Part of a small language model's weights.
Size: 13 layers, width 192, 12 heads of 32 (6 for keys and values), MLP 512 SwiGLU, vocabulary 4096, 8.29M parameters.
Architecture: rotary positions, no biases in attention or MLP.
Training: a variant of Adam for these matrices, 507M tokens, 3871 steps.
Each number is 500 + 50 x the weight over the matrix's rms, rounded and kept within 0 to 999. Layers, rows and columns count from 0. Numbers have three digits each.

# layer 2 MLP up, 512x192, rms 0.0418, rows 242-314, columns 0-191
502503502399517414568497488582454431505483504460535536512532591451502464480408478503509470500471443511486475488538474559590575533507602521525524578569543548470519436476406539520525505595452420513514502489473537513493391572349546462397480485481556499555460506500472485581486457526471488532472474495464466496554532460424455527550474395519548458530442621472539458495566594552478557482478501523470535536485463456511522519448530591516523511503529492377501468499529489443454462578460492584481491569501528528487518488557576539566471473490474524445592514475572512543447494440471478371
446504412538405473563468575532516449566611427443563515553480451557460441486517509467469445442528531425488508494558462486538419404538530461449544380534496470594526439487424448506459474413491470508501566510344485505542527553503494466481453502507540433415457489583479483594456499475584457551574521520529521467520530445534457514558521475461561496408469500441459509468509510527525577563537523584483514468437470505498482454424477486638417473537362558580499535526524418543556461490532544425435548421475540465487479499502438583560477469495487558537479478478548488459518432495475492476
526421500403565570552560530498470470496456528510490451535483502428517499453493528362494544499558505499469500485425533506548536563485490496469575454509525455550489475500438540529473468493499552568468445438416591448466484529422520449525489509461569445489582465482517477540475464557533451494521450515520460534548468439558464496491433461517584607481482433503489495477497498540522539543496449510595501561588507453604459418464414560464499474467422526512522421453476476564539499483392542526476472460477497437504479530549546517492547577514531473486437443533480521467425497426497399480
541541468537461549573524519516455433420573469454473435460525541535454533507460525469491428453530486540440470461505497533530505470439520571578450492489526500585475484564526504525504508497557494533464553452494433460481553640480509461515438537459490544554526488555471463474532567494568540555492532503407492476524485460489532475451495527514365434484436369528525594473482490462459466505604546417470492568523366512545406646453488458423478595428384614446448486501477516497468560514494470497541525521529497578486484527508455532513550592498569421487442444512459536501528423482564523512
448501549595497602462462568454380445478480447473465514575422411478512520472573442507407535514440506460484505437635464553468530484582435500421427495498472393525503498540469433525465533524437542588504446501466520564457430433485502489585581427483535453504584523470483560583567499462522427502495535474557468569541455550484521439573507475516493517571504475554490544460522472574474555583542512469572544486522583458371516493537517538381461536475452493508486502516501532505462542569485474413498445492412391505493482515544549475506472490426499521412554534512493572536489471460512481442
590468441563559511518459616415492518538546453607559505546550520455524511490484544542464522415437500463490472454498558504482542425509554438543484511455432502517540551582441338379492469484550578466501462457505550525471485380415464498400511504473508593460537434470546441488404557519470428469416521491485541498453417409474641494482542470399451518521522587518389536581462450435499543484478509452523520522449563517571480533566499556411486491462462447538526524490527506552490502443509468599503522484456382565508596347474553572598469477412517539538519498393581436511634522546500491532
615513542527501452472468469639470492459522475497470492490535444499515477545440535464472506468537498412432658550528523529409558456606475465523469570427568523490498413500642405557458465509593569566475557489527398551408517529464499479493468569466521466558420459530584516565443464551556485522560432436486429568604504515582592539532509525536525583529544451546428474594484455398397372494488486456418468557485519516618564566505551489505452565512536549483539492524348472443571501573477460493562493429445487506546529492493470523492456575554532367487560444450410550466511512550578546532
531372561393514455433493493579511466524464544493458482590420504464440531582561474432502490594357426464418558581551542552443502508494529522454522449578434500580551437475369532450559553490529461524521446466526499405501465463435563610457655421470530398530467424534426413528531479458488433567393404437500461529543576540453400421478579519448489515432439552486513525509496383506427468568422484542566538509470513509453516451518511509419512500468549536490458531514506482550564556595477450538514493443463335521435545458600523484454525456574436467436580536507447539407463447528481462432
493550478426484502423526591486510575423441426531510492493562494451498500542407501563480526485472579529490518532544517552538544504429483547495476542508469503466370455503375560470516610541482552507423470420505501499497519476463461560468444424519464564546475486488495504515526487465550510533545462428528529610543502547531629512519478526519543498489489485510582443482450454556439432479520486548565442509415565468481574479414564510516530521512510482412478494503522464453509433564463532517434477525555616490450504465473510426517486511546559559439568484578496496464442467442533467444
524514558566421555479475480519385412448468535610480468486529494488405473534467491547496563556494556488551526372553526536482512561464418520492387622487488503462545493556491521541541529518524517542510571538609561527563398529469466488499514565474531528553558625523577557534496539412528592554493465469541572498507485496517587572450581499473432470519543550423604511424560464508408510506483438472545382514515490462566517460488488344537458470531538515496591568469453550576512495587535535505405399468546555538489588529520431466512468505440437567482514506584534474610465525506421489499
483522581562529518556390500433411511517409506583486510582474492527522465483575440494506598460477571497526546529475483548459591502454456523567496462474470560485603480561567518475560536563498581469527521473526485604535509406499510494460503455448512450440473487479481512460446481538510428460480510446471525507493483534510460479472411428538511432522526537551476537509472518485485455421501509528412498481477528510515531511537474456510508557513556505479561470474477427480504455417505378522537465420464527485538385596497556534492508507584505478508466490465448496491614572488502485486
499529621452512467553513440476598451452453569486437473541493516612513453473488575527559517511555530524471542528447512426503541444524596475415583536473514530522528488477396488620412497506422503480480536532430457501524518578546494530410497555495505497507568583618607525484412514499477492518488527485461428400464572524456411516473506460534532558493430553441508518441505411484578487529402468533568524590529485490503488420468554485442535501587463449534408515522488479460534483438495391544447486501513492440583432512487476477493563498432387466525498537438471540550507493545522531448
507450475432564627505538485511463530531513538555472436481507466468546587444495495462492528489504507584444505479439508513478544500548547536506462465548491541506520525534431523537449498505499523575457485440462541416541514495530501441459501481465605497408449481506474507491445508600492487486522553510503525482476536473475468502505539518481551549446513466504605535487533403457482417556578592488527505538496481549549555535513489553513488473447559523471515545577594440529534485434427518461499518406449482481466485571548522443429554536475554586432481430438498453526490489664475468503
482461571481545506445416422537514513409569563497486513443566454490493487536484518617457541532467540553472534524533563484512559450402455505551475590484479534487453458562445403487424438497544464441544414438423433532536500445489553562517568470525411637484602491536553543463534522427444518451454411525522563502472522414381475505481469423561511597577475501442517577496425429419554471490477538524512568461442531561488449438504488578509527481479451571508521539508556475491531585522592477540556466449449551528555408549543515601472529532506456509493410533397480432514556484502509448459
466541575531414502447429499407445442478512552435575585445525537464456593452505594487445486411584501425502481592492496469497472473473390442528382452495459504582466509526541485488533510477538518457379507538501412536483453509528504442477422502511456634491610502536481476508505508543507568568575479519513575425535449504475605485518500528461434500580571458560527510527436540538496467380479495557465482435499466577455340520510471488413462547521552520465462480558524548573505533512536552604478573419475515475539454524474426565452492521450438469476516479427524501565520476479496502546
510537490518545639553410461462545432565395539541504547566540494517543509442553450542434401592517416384419375464499609576534483500470495412607445499443520513383378517501609509570493528412474590508359507504521544515375444505437454518475481538468496552534525528581537449540549490479433551553561508534513554545433454496527478461462584567484589548448510476555516562514500558394534485439463393583419498539543557442544466465555509482478501536492531458539499466483440485476641494514480552537483532495490492480488482574520491524444519545493485499464455549588535570584543496409398440487
590643464594462443536497576458442325477581470526518524568628370475515367436526595419488508519490422496563464469466484524515567496508602475484450559421487572489419508515512605572469422456550516468505485554562481439380518605516562524521555577474524561479560477490394416487556489395457482600511435451511478461571428453456469528516493542537525525476537548540544456484500450524485473555477470488437503521474456527606445457478496553463423527503481506470590518544488493516472462558485486540580587462608491510571526551558517382518536472569462571503460528592524523478419453558560423508
578514481538425445498510519588401516465447497401517533543524454580448599521527439485428413588546471495550513563524515609467521512463503482459487403487455487452521566490393552590416402536520523560462484430468410618504575579476394504573546557556409512525581479580394483473441541475541521495484488446523460585519444500419463517525585427566481505552521508576460531542475479540489503554510603573452446492548475534548525500616493446450518525548414449441419506406434459459493576477453494483485467570506426406445580436463453569438543560557547463528530382443514587509537541518514548463
432567557550474459563445484460533415449555446407537562562469456508553480552466549517477461596505605522566500508483435516579461534446601473479463478463494573442564491491483478542501535521613570531428485489593533509371598538576432419526448523420400495480505440435443449484491421498516475454451488411511453485437469456519513548485523469442441536561580541462517428497518489441445426460525486510497470567449385481534469494520485549455508420543512541475563438418431524459474463524549635416513450530480520494573517608432441497539606545618542414525466489370507509504545598498549440622
492472543540479440391515523477557533532522531471536599539491524457500535566448470519547458477397489542419517461569533506497526484400555505536518490585496493377544533442410506404539485503518554399501516496522411496525447517494540440512580527531587463526443379410517403508518463497563464507511496523586498515451456609459451518467544538397599516535432424546509496488438424473449388487463491501537500443523557540514513490433458539578536512558436523505563411548525520420531481525472484442396514519431593430593535480516492501447574489579521407533393479493542605536507429462469430487
506532569448467468520472502436500468463535469569505465380497547619472494513393545425491515458539516479507498455519453566424473533431511567542502466495478517540547526464506485402489514548538594468408490518533491451453515501493513514434430516465419503489484457543567479522477485545563534467483483528401397477379483502489421427547563483440517446458540464421537543493533543410541521457587575452479478452503528521508496524508475450444441538514425469525552557443501489451497458579398465504515516443514439381511531445457470552489471528525448490481537406540405470515516535492503556497
543504489543479549527572433569473468474478505499496506481552505517488429503356546514448445532496579533563594512383453549547507566498417520497577488543430528538522506573563473490502459514461544576560453491606504658432474512522487446533521474520530470426536427476573454476436410494478595603611471528457480376391420528564474504380550465542479468488576441513610406525445402492570553480532552493564423567525353370510474459430468472468552503518518610464491533474353407464485428560474368453569463459590609548479553524555464447475391541470503474493541493571393564500543587413519483463
566552499517489480520405564422499565500413480501510560485511468574604498492403468523523591581527580538462565543481485510533513441546465444550457469485483550420510445571566384586492499575466477463427520515537431520461462574522458485515549524453443477523442512528452474551492436471470591518495495583547504474572534470584522462523482517530510505494545500547461532548500444498393518454465521469456454461524455490480409506508526548482417509452386464541546485497442644348539452435570437614533510432506521587547440489497490518583537527553393482488505471475496387536544506441485452505
578477543419444479530524512512517463495463572422467469492504542485457534431434537548431483495500551462528475542459578506519571496528431494488461484539479522430527484429394515491449527546463510467465395465472429580417499539459438451477469463566537551538564438539499511602431543569424454519425522554472588458516481516490438580501379530553581501526479535482498449573500534628493454424468493541489538447444475503424516542551482502512585544424507578459438613585550488510468521486474509460486483507543495541536532492494479442532502512488541403471510466516523504461580461426589469403
468571531593578473541492551431396430416500538540568549581515490524476441522544509519445475439489470475484627478485505492420532536464505549545493500403515505494458534571524442398504463512417435561420406494563542566410493573553406496515422443410461456528556550459498499474468584432487398557447500501476584545486506439467487447548476584454547509453549473535523553483491511404443372485534453518513513454535483480544485639565583542529461534527410469516497434474488521598439480528501383584579453512444433561527520406497543495507398475559526515461484566433355549496530515424443526501
576496586523496473519526541457499428500513529498554559543506553436532478548483457426567550474470567583467508659443498497523564495586480535474571553538528507422576487478445460538447549500471540462532510579481507526530508525518575530574508540540468629465510502560526553487396512514520456517488465510554511480534425552458523592437530471548474556432519484447522547491470466372438487562454506502475475491498601530497532449549540545494413525513496531536490479589462529550561529371472470533535552510557536456511558574533516541567434478438481533491563508519521519541547459449461476490
478408454633521501422495565552505506515492417570484546509539450460483446556500545452440444465519475523512500480467521528549419463520501536441383512520457462530496546423434554432405512532448491545494489366592475497495510503514468480472535568553510532560517567402437514472397557517404493403462501486524452526519425479411498495469526514545450527496473482461473491568555495533474609498479520508500572508545536490462451603491474507506430447541471534460521462432469492504527448410461487514434495534544451447540496451441515431428478503462528460533531539555466568490537548638482460480
519507466527507556476527375520499566600454467620431508472584483582540457471522542558494456498461456483536390513460538516463424492613483476435506470515540498490630559431538551487529549484537510480495442514609476492613557501477498494562502588494539468571375549462597582614557452421434447462616487499452488505523470518491421489530545495551515501424501477503516567546544495538601531430465445477479524478470587465449474365555448489537511435540538499564550479456458508353525521460422546491383466455488446502449469407563501444526587508516476435542566507489546505509468497546525410607
535443422463442512467598536440515458468535456490533432504545492503559526535451541592458570411588505556503568491517515402397405465522496503510499521567534582454517494530557451500546480479423506654547512457514492527461562460540472571599401527443469466473493423372514430511505486450395500448415446410447500597530521470487517461543453591465518506612520472504554418496504506517442433504601484653461478484498482502464551553532467476550503511475443550436431493573467521472501528580602569546473514431526556497410557571508478493528571522457497501414552463542391521496526379476421470558
532436562493494397475503505452577536528567485482460464572403460514412518533457458512461487416500478593545423494526480546531508470540406469439568494537490444568540626518465512545510447260487472554550459588532492480618483479488550524486563522541446479549402489512545397464539514499483529467480498548504482413542634508457551628467478459485560482505467509462417530558514493532467449433408481567494544491558466484468491584527489431438558477552498516483528524523620536490546553535492579431560530515457437491540485404505421461505488551467463492432551473496537576517522414581541399560
505494481457503479484474466489565525487477479477474548549530461547456487591539583545467561437512522522408497501508535475486448539491478497554539483452432520536532442488444497442518477451532490503573467446486533427527515495488501536450494524550454474469494551391475548459523502583469477489456535498532423558353532505530451523491505502551513561543547491532533500530458470447501461537474529520522568404497413433518544500602450483577524607463441466374487529521564523535583539466521529464500487523476564521445444536558570496446565513469535409430520477514534565470576536454450471529
411595496448377503534527571445506473532519531435471523490519510494520497499477454536587412506547456514455534475543436580492566503624484505499455481414567467525482426501430515418427461606497514441499512450496510433474568587483473577518498469540537441536467497546485472533419556464553439510557495436505460497377457426528497408541448527464494550530442361458430544506540376434377426533471550513431533408600503397559506471593449511513486553495502499634614482510494533484528572595427543534507523492563402481506488517392477559467568441432532477494572428527514489525440524514496461575
474477409537518509501507468512535402560436521546441522420567508571510443505498491546489536418481546467509545459522471447491541527486560401464557424530577429531559468503583464580551516566530564457493520470569503488564466413545545588472394472507578516425450457584485424448511514497522473458559464595395435444584552512444488508486537490472534477449523525470548435404405510547453487525473535533544530544500491564552480511445489496572545498548589543558434489458612588427530535472559442580513506431580477484512496580547416560523561467530501478563551540527513584574524517546507508520
583499460469513513550523395512524516469491500551483530414562493481443466453560525452473566475448571551504479417478540523463481525520554489502548469511512499485560495548516523481497504489508501520459540437467501497489419494454536470492509481566516446493488532536528532493510595419493478502543511471459520427493553555589465442568519569631548470398491537511505503592504505481451539459530528484508480596534631505534575518443544489528466404555520538633474563507420477440432516505536432560436519611437454514512468545520510516454479467524524510507483512527456502562423503617579501507
514532468461589481543496507532546477497473488400427501631457380446531503495449407535535581501583422505523506510498476415522451517537556563500559532456572540468535523419502552442490513459522500455489489491542532518542474455429515511450534410565455478512392568435598554589502478505565498567512498529520434472599545550427518484498498561506597491543555456459455525471471451479542516414412474568454464482469509508455507446492513503579475523467453568529532498458566459490448437457507478421519497478591530411539477492456563451431527442471558368523591516593593389507540458548526497560
554507528499515531547527507463478477551444459451520509431387426522478600572515355488493487584526461490515514554518522433488388477515447557486492537450439530564576622597447545452491465461543490542491525515429523510477515606476482427472413450512448409500472488430496489540481549567602564520469451494538531462462511491569496473470483533446462476531558496475461495545515505572452538567564474510516393525488490511527532601535519477492486496411545442480533354498461432541513571498473434537474450460488464526518455485568538453466467530582448436513477444457489501548503492495520538500
463524440544490415419441408506502475465474532539443459546571584545472457508552513470498551505527558507576475426490559438450499476481553473504619492456538411494447431504537498464543540439469432445521510428510513615529564438577533395505461531460560496482523440425504475492466453611534536496514543515497467438536541537509586485532566643595596498479512505492485397591402526427489498543426423578502542567532498523532554468493486545431548493473562577621537571395504521483513331485541466520533453523552473491429500480529492480556460529568459506527535576577468448469483567520504434558
536567539568614493515513517494423562487394578484536469405459533421502505424452467515546549409576500429555512483518516559474433611474490515546523405534445417477499501492448521493530531517535531529565577582429540454549563549485579582498541579507546611442497575558536466447421608515591408495539492528487504633461551453522507460416480529548547526361546502428567496482502459527519447562423509400469561518527568438555547473452526498548602649487422457514502506566487536623612463472519433559509453416489514467527544502481549476467594493514445501546571497478485461462557579404479543484
495558513538496529521534528551562478482426430529458513452465577538510494460500517522497591501568466482488463536486456423463510559547502476411650422496525355482446489536493441569488522459478461480467611527567472551500605478466548549477433572584489434454570487497525478464413520452469444489554409447510411590429413528558503448533475572545520569592567521434450488647568501417375430538592496464456430440523580450555551564558554506452471497551455614560448407520332496439470515527448574535484408505621511445514463528593523580506414461535406432523478522462547560496434526432501478405
508468528474442487469561565509558481504475358539400536438470440510528471563465511474493469466501474467520623519493558472528575528536446573473452491499598450495532476520418547501461489525511443560485535501490440629582534481507404492549492561536569411496477504501452398472556483474511427537582414542533445534430513497516490490459473422566540560540497491437425483545471395534529483479505418537572509519546445507537445477371606464432473480444447524487563505423548542488565416591555541480488510506461454444529507493498416526570337587475467547496563520585552573501492596425467411473
444524513443539517442478557488507499509533469521503512499541571526510484529536541494461457456423480483542498558547486536496558454481480424565471421457555440445603429465536487553506498449511487478500561483438514485554542580455511594561537568455505429578577554508502458453553522479484438540549579481472514542483481524502454479512522500490515431501457512478545562502466492567494512408525534450582564462451525477505533467517397455472423481508570573473588514520500514554494463423608521507505571515497537512483511506542496546544474490518573536529528555469603532489459475529569534509
583415507484587558439530509578519435523462441472479482537450500457471438564533483539487567472485419598425467466512556488492556482544416364531432509454494507514497504456465456441591412459545574458583596443410492588512518493493571500458568502535447480497529457497468439520507520497505505463548485501524514588543543520544475493456526457528492511494468467610559547516501417512469520487528477535578494506473522491458499534436523425494478482468619592533478572498538505507486482571588471443463511457550515478406543452518513521512483531532480456457520500572508489439486485529442490521
530520448469435479562533490491460450490486545540530516482523438509506531481579474541569518472473480474513554394418487606457611399489477500450599480519468427534500516403524526531442500509527454544497503461520536498534454482581524567509499501520556605480481559535502531380576510502495478487497530510555510498524598555582494361417497529512512462542528527475474497520507649586494539499474426490438548497506535481470501511472475467411466420487395504538443608452613452523534472550586575494477507512470481550566511539528438498539442508523418563449471526476472519515474538455548442499
503500487574533555507433516510458610501516444472457481527520461589437539520547489540481469464447524501573541503492440441464493548452478554530475583505542535501539531566472535474536524453422553427509509575553491561472517535536512439441532531499378521389488578441447522507478434547505453479523484492394435512499497452506526521523524524417478460503552458583567478416476516525569485511542495500507444476570514460461457579489556457450487488435631586548437427521515460434539507606458548521606531499472510492487548484487455460437545538463533514512506445461468549461532560412506537563
514484526581474543429541560498550436572574469460500509565448503569574481497532473589680493411452470559532475426427469433500426483495459434435539577477591511466487480550480464516458484521510575523475526505493459449516524532477552516570437501510531500554474500457565507518478503477491415533533458521415596580498517581443516454547619539464469443579454463484538500561563424581563556583488465495531487460507502496462467535525476570516504505518437474477495496598433451555525455495581472463522518529485551524570518581498426517516425466527510504578486397580429521518421404553483492514
502519527358504488540468528496572400484582531538456529432471488430507513406500486533483417501388490476479468403541442542527492447543473483552366548516457557424482423562475470510434479532567475416458578471484535459434515555381527515502548475439379509503512498449476504510501391386533499495440530487508572452465545495473568514553484553399563592540547446598495449507529470572418484474516619549539515478520495459471540472551497581523510509478439514535581444522549577493588511533490546547484540532475515554451428578428459508497550492475480590496495488524621524573484408518412535606
438457426502445462454493471552419512560463532459463559472493613508542448448480470491512494490411509509452484470504487489521525549552489539542554475503450484574468511504492565414457532482573517456523480528472432463531558563453471636553519399450498425540478361554411472408481625577478501554380567549439594451477484533597459443527471498547570451403463415536483543473514440537529496561468467459468633531453536525489525537488482467523509461479529566516497493474511482554527414461503458457474587538466550541479563521493509514561548476497554508569571432528519463553548500584461528531
544451453488461551491515519466443512396378485384539490461502481551488468561495558539491513598523530428552534556391493459445452514506504522516620482527528497537553532451530557515519501557498465495490399493485481543446564524492561501465529479469422494500488412462420464493447373449508566486519475602413440566486448505522456527469505634444338406486533484501526540450532522459473533532546423454516470532512520531552486580470445486466556534452473550428510417412474508411392556484425561528537475468540487556479469545502465463519558527524470542519498490568517476582479546538511518526
523498365542569517477519463470459595528484443504395446525535516566447469407485467500442459574545500491516520452456516642424495447549499468463459448455456493440421458510512617494540467539553523458440508442534559519558483568492508459521506452426557460442370535499529515554517543468519441494545479524506480487552555444560421506475461475606613509554520460524549471445511476511460495503522438442491540492517586551433472520421507414516482404457424519433412540479540508538511508459491485501477438485420461518550447345509449514534488499575511427488624445418504521567464448542464521468
443531519523535450454461576517452512549572461535553418579536523410487471562557494440489516495540431521423542618539504527471542624560527437587623532535529485577565546466521528460419454502524433458515519517481445593475521549544514399428474432561478561486627519452485439448479551637623526585539526452470480533501412578476358488464505509440501490391483536522558463509440564519485431481537370586500444395557540559502465540463580438520452512507496497517465613532518474502501580487423416522566429444556507501483569397501582471515483491478568409479576471503532468422540495558478464424
587520464444446470530514460470521525516486464671436479482590510581519537463542634508499502496475626518563504428491437513512480479472487499512535498607514510445518408440491489567468434520567524427357547458533542512472523456483556581518469583486549525509555513449561491460404399505498480461448536520458545528474487432528504492444522485489446556517487504496524436438427480387446552537505471412600525455545511469514479619427448543498493495467483456522459594571488557566525445558506476486582531549552526495521569492479575559571505625473476593499557522531476676566453484521488472494
461487531487416479461391532482538569527464418494451477521392625447495496495516515474519463503429489559529434556398486544435509513429514442500498517525426507502552420557528565589555452612444496474487581431427489510592513563546532461507537475447539526529604434550452547522583518481433503462509427471450556496533397457501467579461530506439560516533459398562584461456485467492538432461479428478425483455457532511436472460544503507545521517490519404406504518494524478430495562537458502621481438460539510525572494418569467471663497531603523428495466539482479521556542607640513428492
504555524469458546510444470448495503473420523570423391520581549506491406395551520540489518468556513473502511485428580613535447620512517534486514432490494509617511473557524489442480546482531598398504507541554506537552470544485466545479470536484456487465496515486565476563558432469489444401549527525544447498446514466598467450521565574433479467517508538523452410419545462542539519452474482483503471531519491638504494509543511462538578525533556510527445540480427521493499493548597458524502452497536505441425441481458534442475468470537537546575430623509487509499592460501500443522
451471509539484498537546566499520466458592460475548492552529465486590423489485568463495458488448464480517535468548464524573526513474526413494489535516517539507469416454528470471455442519539546502421493492541549492404522523481510523555499554457555559551422595558508506582478486452481542512549482482552495490514488558494560605490465522475576599579513536490537508530558468457479439500438408455556549529495592382551548544503624554473545521504502541492577460453516586498515584549426595456514488496525502505480439518464550534582453521535510606420516631473494479515487464535488460478
514460527511500539511515455536503554471446472492498512453399436513555503568446459602453472374442502437302543508432475434518513451561412471531493535583367482462549547463537409578409597549472510560556400454432462422554537426508342555591604553405489471460595452503480550438548414482460561505476511541409556527450448515414398522539565503499615495504479482545397536529483500522506515474529371537532414575497449518472521456466485470478459503561473474473523498513409512504526519547540465494571482558482489477503541424519586579515472472516521479517545579472462559466490552524410502479
437552572565467465531474424369455446417529555569485527463497502526484518483626531480496526509452513470522469483433493476560630532503558435512527494490407486542606463546496453514531544468455495549490418472413496600540552496589475559507501527491420483396461520424592534399597487516470423502503518576440503446553445537509449538398428448534569451446491542458424534546521550534522509472552550484500481556527527544463470460488530530555505511538539509497457518541534488445481491516628552524524432396523505518472528431542468487582483472530523480539477507472517611455608480525519492459
480497496463532550491562576549417535530574487431548561466501482627513427576467490469424475493513566488495546520462485480571463499386358466437428550480508445535456497551411510492529512546512559495463449486519469419517527547443528423548404601423460562497488557434443503531389430457519465464466449521474569556555464448532425572589469477453547603454455491489585469483533452431494503582497519507419459505494543465538440535490483464590521475585513563465513460415570554511467577429439490471516502407558510490511524535550497535545535553449519462483511472542498435433439505505544513476
467379414528506466521521501450424509499507516475401563436441432513587502464477510524438504479487458422469541457531480525489473489526514510549537460515501568464551495572402543520489458632535548609462516389589593441526582338509476485552498529480459463486527506447540490364469539507589463482410474411535559510486459493580575469515437571534487481508512484430495533466506443576403495573505520495609470539478534485439557514456545447630525463528499469406515507589482528527518410391526548516458482440499557510559455460530496474452527523466512585426552501581527503491434509512564438532
527514569565493505435472479450560508542565552438516466584491477398513502423431518483457495496470549579454491501452496519535470460518524501403510491411540555500490517558617467541489576432427438583446543535602497460484401453529464412430404435537506586450561473418646442554551484539495501441538589506424528534546474604517545512532589434537534500500510612552565491506490485453559457536432486451498435495493474526464549457488508446416478513538386507524595528577602415473501404428571504624583560606542559518448421503507592514541499437437470487590471509468534552475441481444522552518
498465359427497438468552537510416492497516472521529488484533570528530466502459515485530487527446496545458550532476536486486501603523436519445500423495519522581512503474535491493491477454469522347542518498408482394543466479447560455525488528510561437524463535513524565500465446456537593544590529521555549449514627558478485542446461452564505420541482469553517453553514484516519481510540519530542458447444435444457515583485490503624528582503457578477573505483448501535455532546489505475422531526517578564470481525442589501483473521521408563477498538555479450468491528489461502563
606490512502472478397527430443429465556554550502489464494450518439425536565520511406527484490641490430444477584528583448447564417459520567511553498545490457607478540574456590569554579587571591411505459546464560505518522507456440508577441518525551548447506451471459419401573535432550512474451659517503482495555542500572557460403547583475478455453538490551499502513530556457506443499557554409409459491490528473435540514540487474501513504455508572586452517469380535559533479441512486496417517433439539549521481515479442407445380421418513562538457437442532533426491456510519445585
466559447468474543506441486522450571472372523472419529533455486527417460481404435411597486454596447535468464462534429418567438507575609512453527560506394471524524567460479379508443536436502456469558436525465501475463492445477484501580483456517504434491612520491480556394532563488499507505549441527404543415542517464537548440526545514503482465625491493556542605523457400520471513628519435548578554345455378359578460548465560539497477483475460476578542535505562520475390488557483427470476537586462597392526510479563523477520599453524457517557489392530518406521491436500457481566
450498483506574533465527601488472507478536514513484493469479494455532547511444445429538464417521469482568520503553491468508404526477414522510511546501440485451600499560497535486478453481428450467491481458477448535533568627514495503489397436490506481559419484546497578572591498489517514480563474477453503479418584512389441402521481413526479510449442460502546478520581411552567521473480510583596499464407477552503420489514405443565496512541514497479495500475501444469526610503477493383481467482480440508554452575445514467470479494584538534444475479603482444471466562489456503522
518491533465501546539541465513467417514475522546480528459511487618598548542503494584469543521530583543542554428609579479533527540437545422436576531518475473467580513539468467519417468457534482523539549494497528511496504501503454481524513558472524507418518495446557580540535467471435591493634495465557601539419546499474538535537527497502478516509535585461544523452526472499555482517515457557510558524442477533490549505510478472473530411512548492435491512494435474470473497516602477467519432503471608587546451556457430468493475511511424537592523518461473573477492531500512438519
465570499578450545424422427456535408557531586536546515511568452562449469399607525450503503535428474487447500358384482508461575545644492343437457469514444531556494487595491493415483487520601467550555502532591565462561476587456487472459549516561506488513532645425604474497472594533497406516537550547509454492511429514506468450498575485472480507434471482407459510513491552502463628504424609443455526489486577464539460494482462537505528525357528463439476550549506366525568451440510484493497508537443509423533578380482457495533423480495472597560348443467471514529561516418510518537
536450530580592578440509480493484542523433550463534488500592471535478427419524472476508455408546530467529543443432528430528583511515443476445550533456509574425589486498503523482430535482499589570447515559491556474432497493561615508402527471499482581481436533554503554524391498500447456486499474583425521511540459383464493447510488529509545507467567524515596517421390534495549524482488414544460577497500456659500472505529493537524523466479501409560468493462522444481414502497500627542472504487448406483525486506475583552486487495451504453655595552473471569504554503510484613466
443524589471559506496501503576482482478533402410484483544513472478522452527455492507493551456565472494479462568571456452482486467505583424477553477540487480538533506464480478532538518496479419508530575548421493544484443530472479464533515437579490501506460492468547516500503531544461485541531548442431547524461507478415446596519482482592491532540501508502527589448452436484455466523607528534463567410496492543495584387474535556522538478565517527437520537537490544554518598424514499514418482558492498542524520473514535547512494489480459487455480527503509498473376478480457461523
502609484583472457519385523408474435514483540428488523505530505599524542497566500507597574465503336508448549455587601475478481442421482563594540502537569585477505501598572408471530547405428447460577437483458394446555546523479512563544479452489527489576465586551511488450560494490550589393495531432529521521521513472567467466522528509465578493461518416471500481516452484525512536598535626536467516518573476436565503463517454466472454570490543560500434487556572530530546426433464466472492597511504520504474504503543512465501574329478511548454476416496462466487478381574442533509
450589489494562484562504477411505415424503426540567470520532495452464420520527537500479404565430583478464521441472414483477544551478504533536479530489555610566454465471494466539503576493454557525454544558604530485385492516533381493415510483548410515496527553554517501613474413532525474482421479548533513453546343514439497473413492614612431554457614554542584556461532474478546522539498455398508577471456521502514416393485457573425584593421433451391419476451507588501473459557524554548455489508530504527614492529481543477534449491461499544456562471410406469561522571481543447520
487382562445484518442504499538495621512532544489523523448489432445539534509445505581409499466485471478456463530549588513511482493474559438546466562525405467540511456453445423430548406493522520471562457542479498527496491559483493469450526508524514565509501522465520541464495518563579534516441464597477625454547544546533505428429473471468535415432523483496474597482369506528432493562492514462523488465474463388534463466523564494438496420482502496491473464570529460508471511531421481503518486525530475377506576420569551521465540491454473560507497498505492506474486487501368484506
522532504614439427428438482515474417472497527528463474529521486459480490480477484400417487428455462478521554523458545496527514494519440513509519489499543418607425500505508537487566516449479433523433514445462515547407493516583579522458516394492512542464486573370492449488447690530624537472503563506525490547504489467488584560420506459489504496460487502526498424537406483427569514559531415482447509501574503524540392528441500606576472477512484557435436551612545516522522522410423402481475492552465456512505442479433549591491455546441522474488482537421459516540477557477568505488
457451435423532498593516466507483572553449529608358486495533509503519520499476549489474528545478417478458552360496511616517533472562549389484482393524509513578485515480560537575510504537483503510428535494468566490486531424399497467482467493427559495479489589466455429529374560483598515553479485469544490486512509526489556483457506548495591488516456544409447571427536467517513522483502459520473545513555494517421602419517508510534413425580574477516473573464444432423529451428462561483531507516488420477436503543531504547585482454439453470497438451583539545568449464514440404446
514524375443445438473518531485556603540519520589599440483528430447572585484488532501527499469563486518514487428490526509507491535476490524499514538541501477552533497511607610504577469473479566394534605469434582517573525539473422611515476435543548557597444489515433492491539454477594559498437398531439558489475511451487573489460527542508523454559549418511326455515584579599490580562555544515485487564507526498524466551512505489547453443535571596487453555540489471564555412503471600486505622559448557465580507464502556475457438467525514524500596427458571476576525482513497501536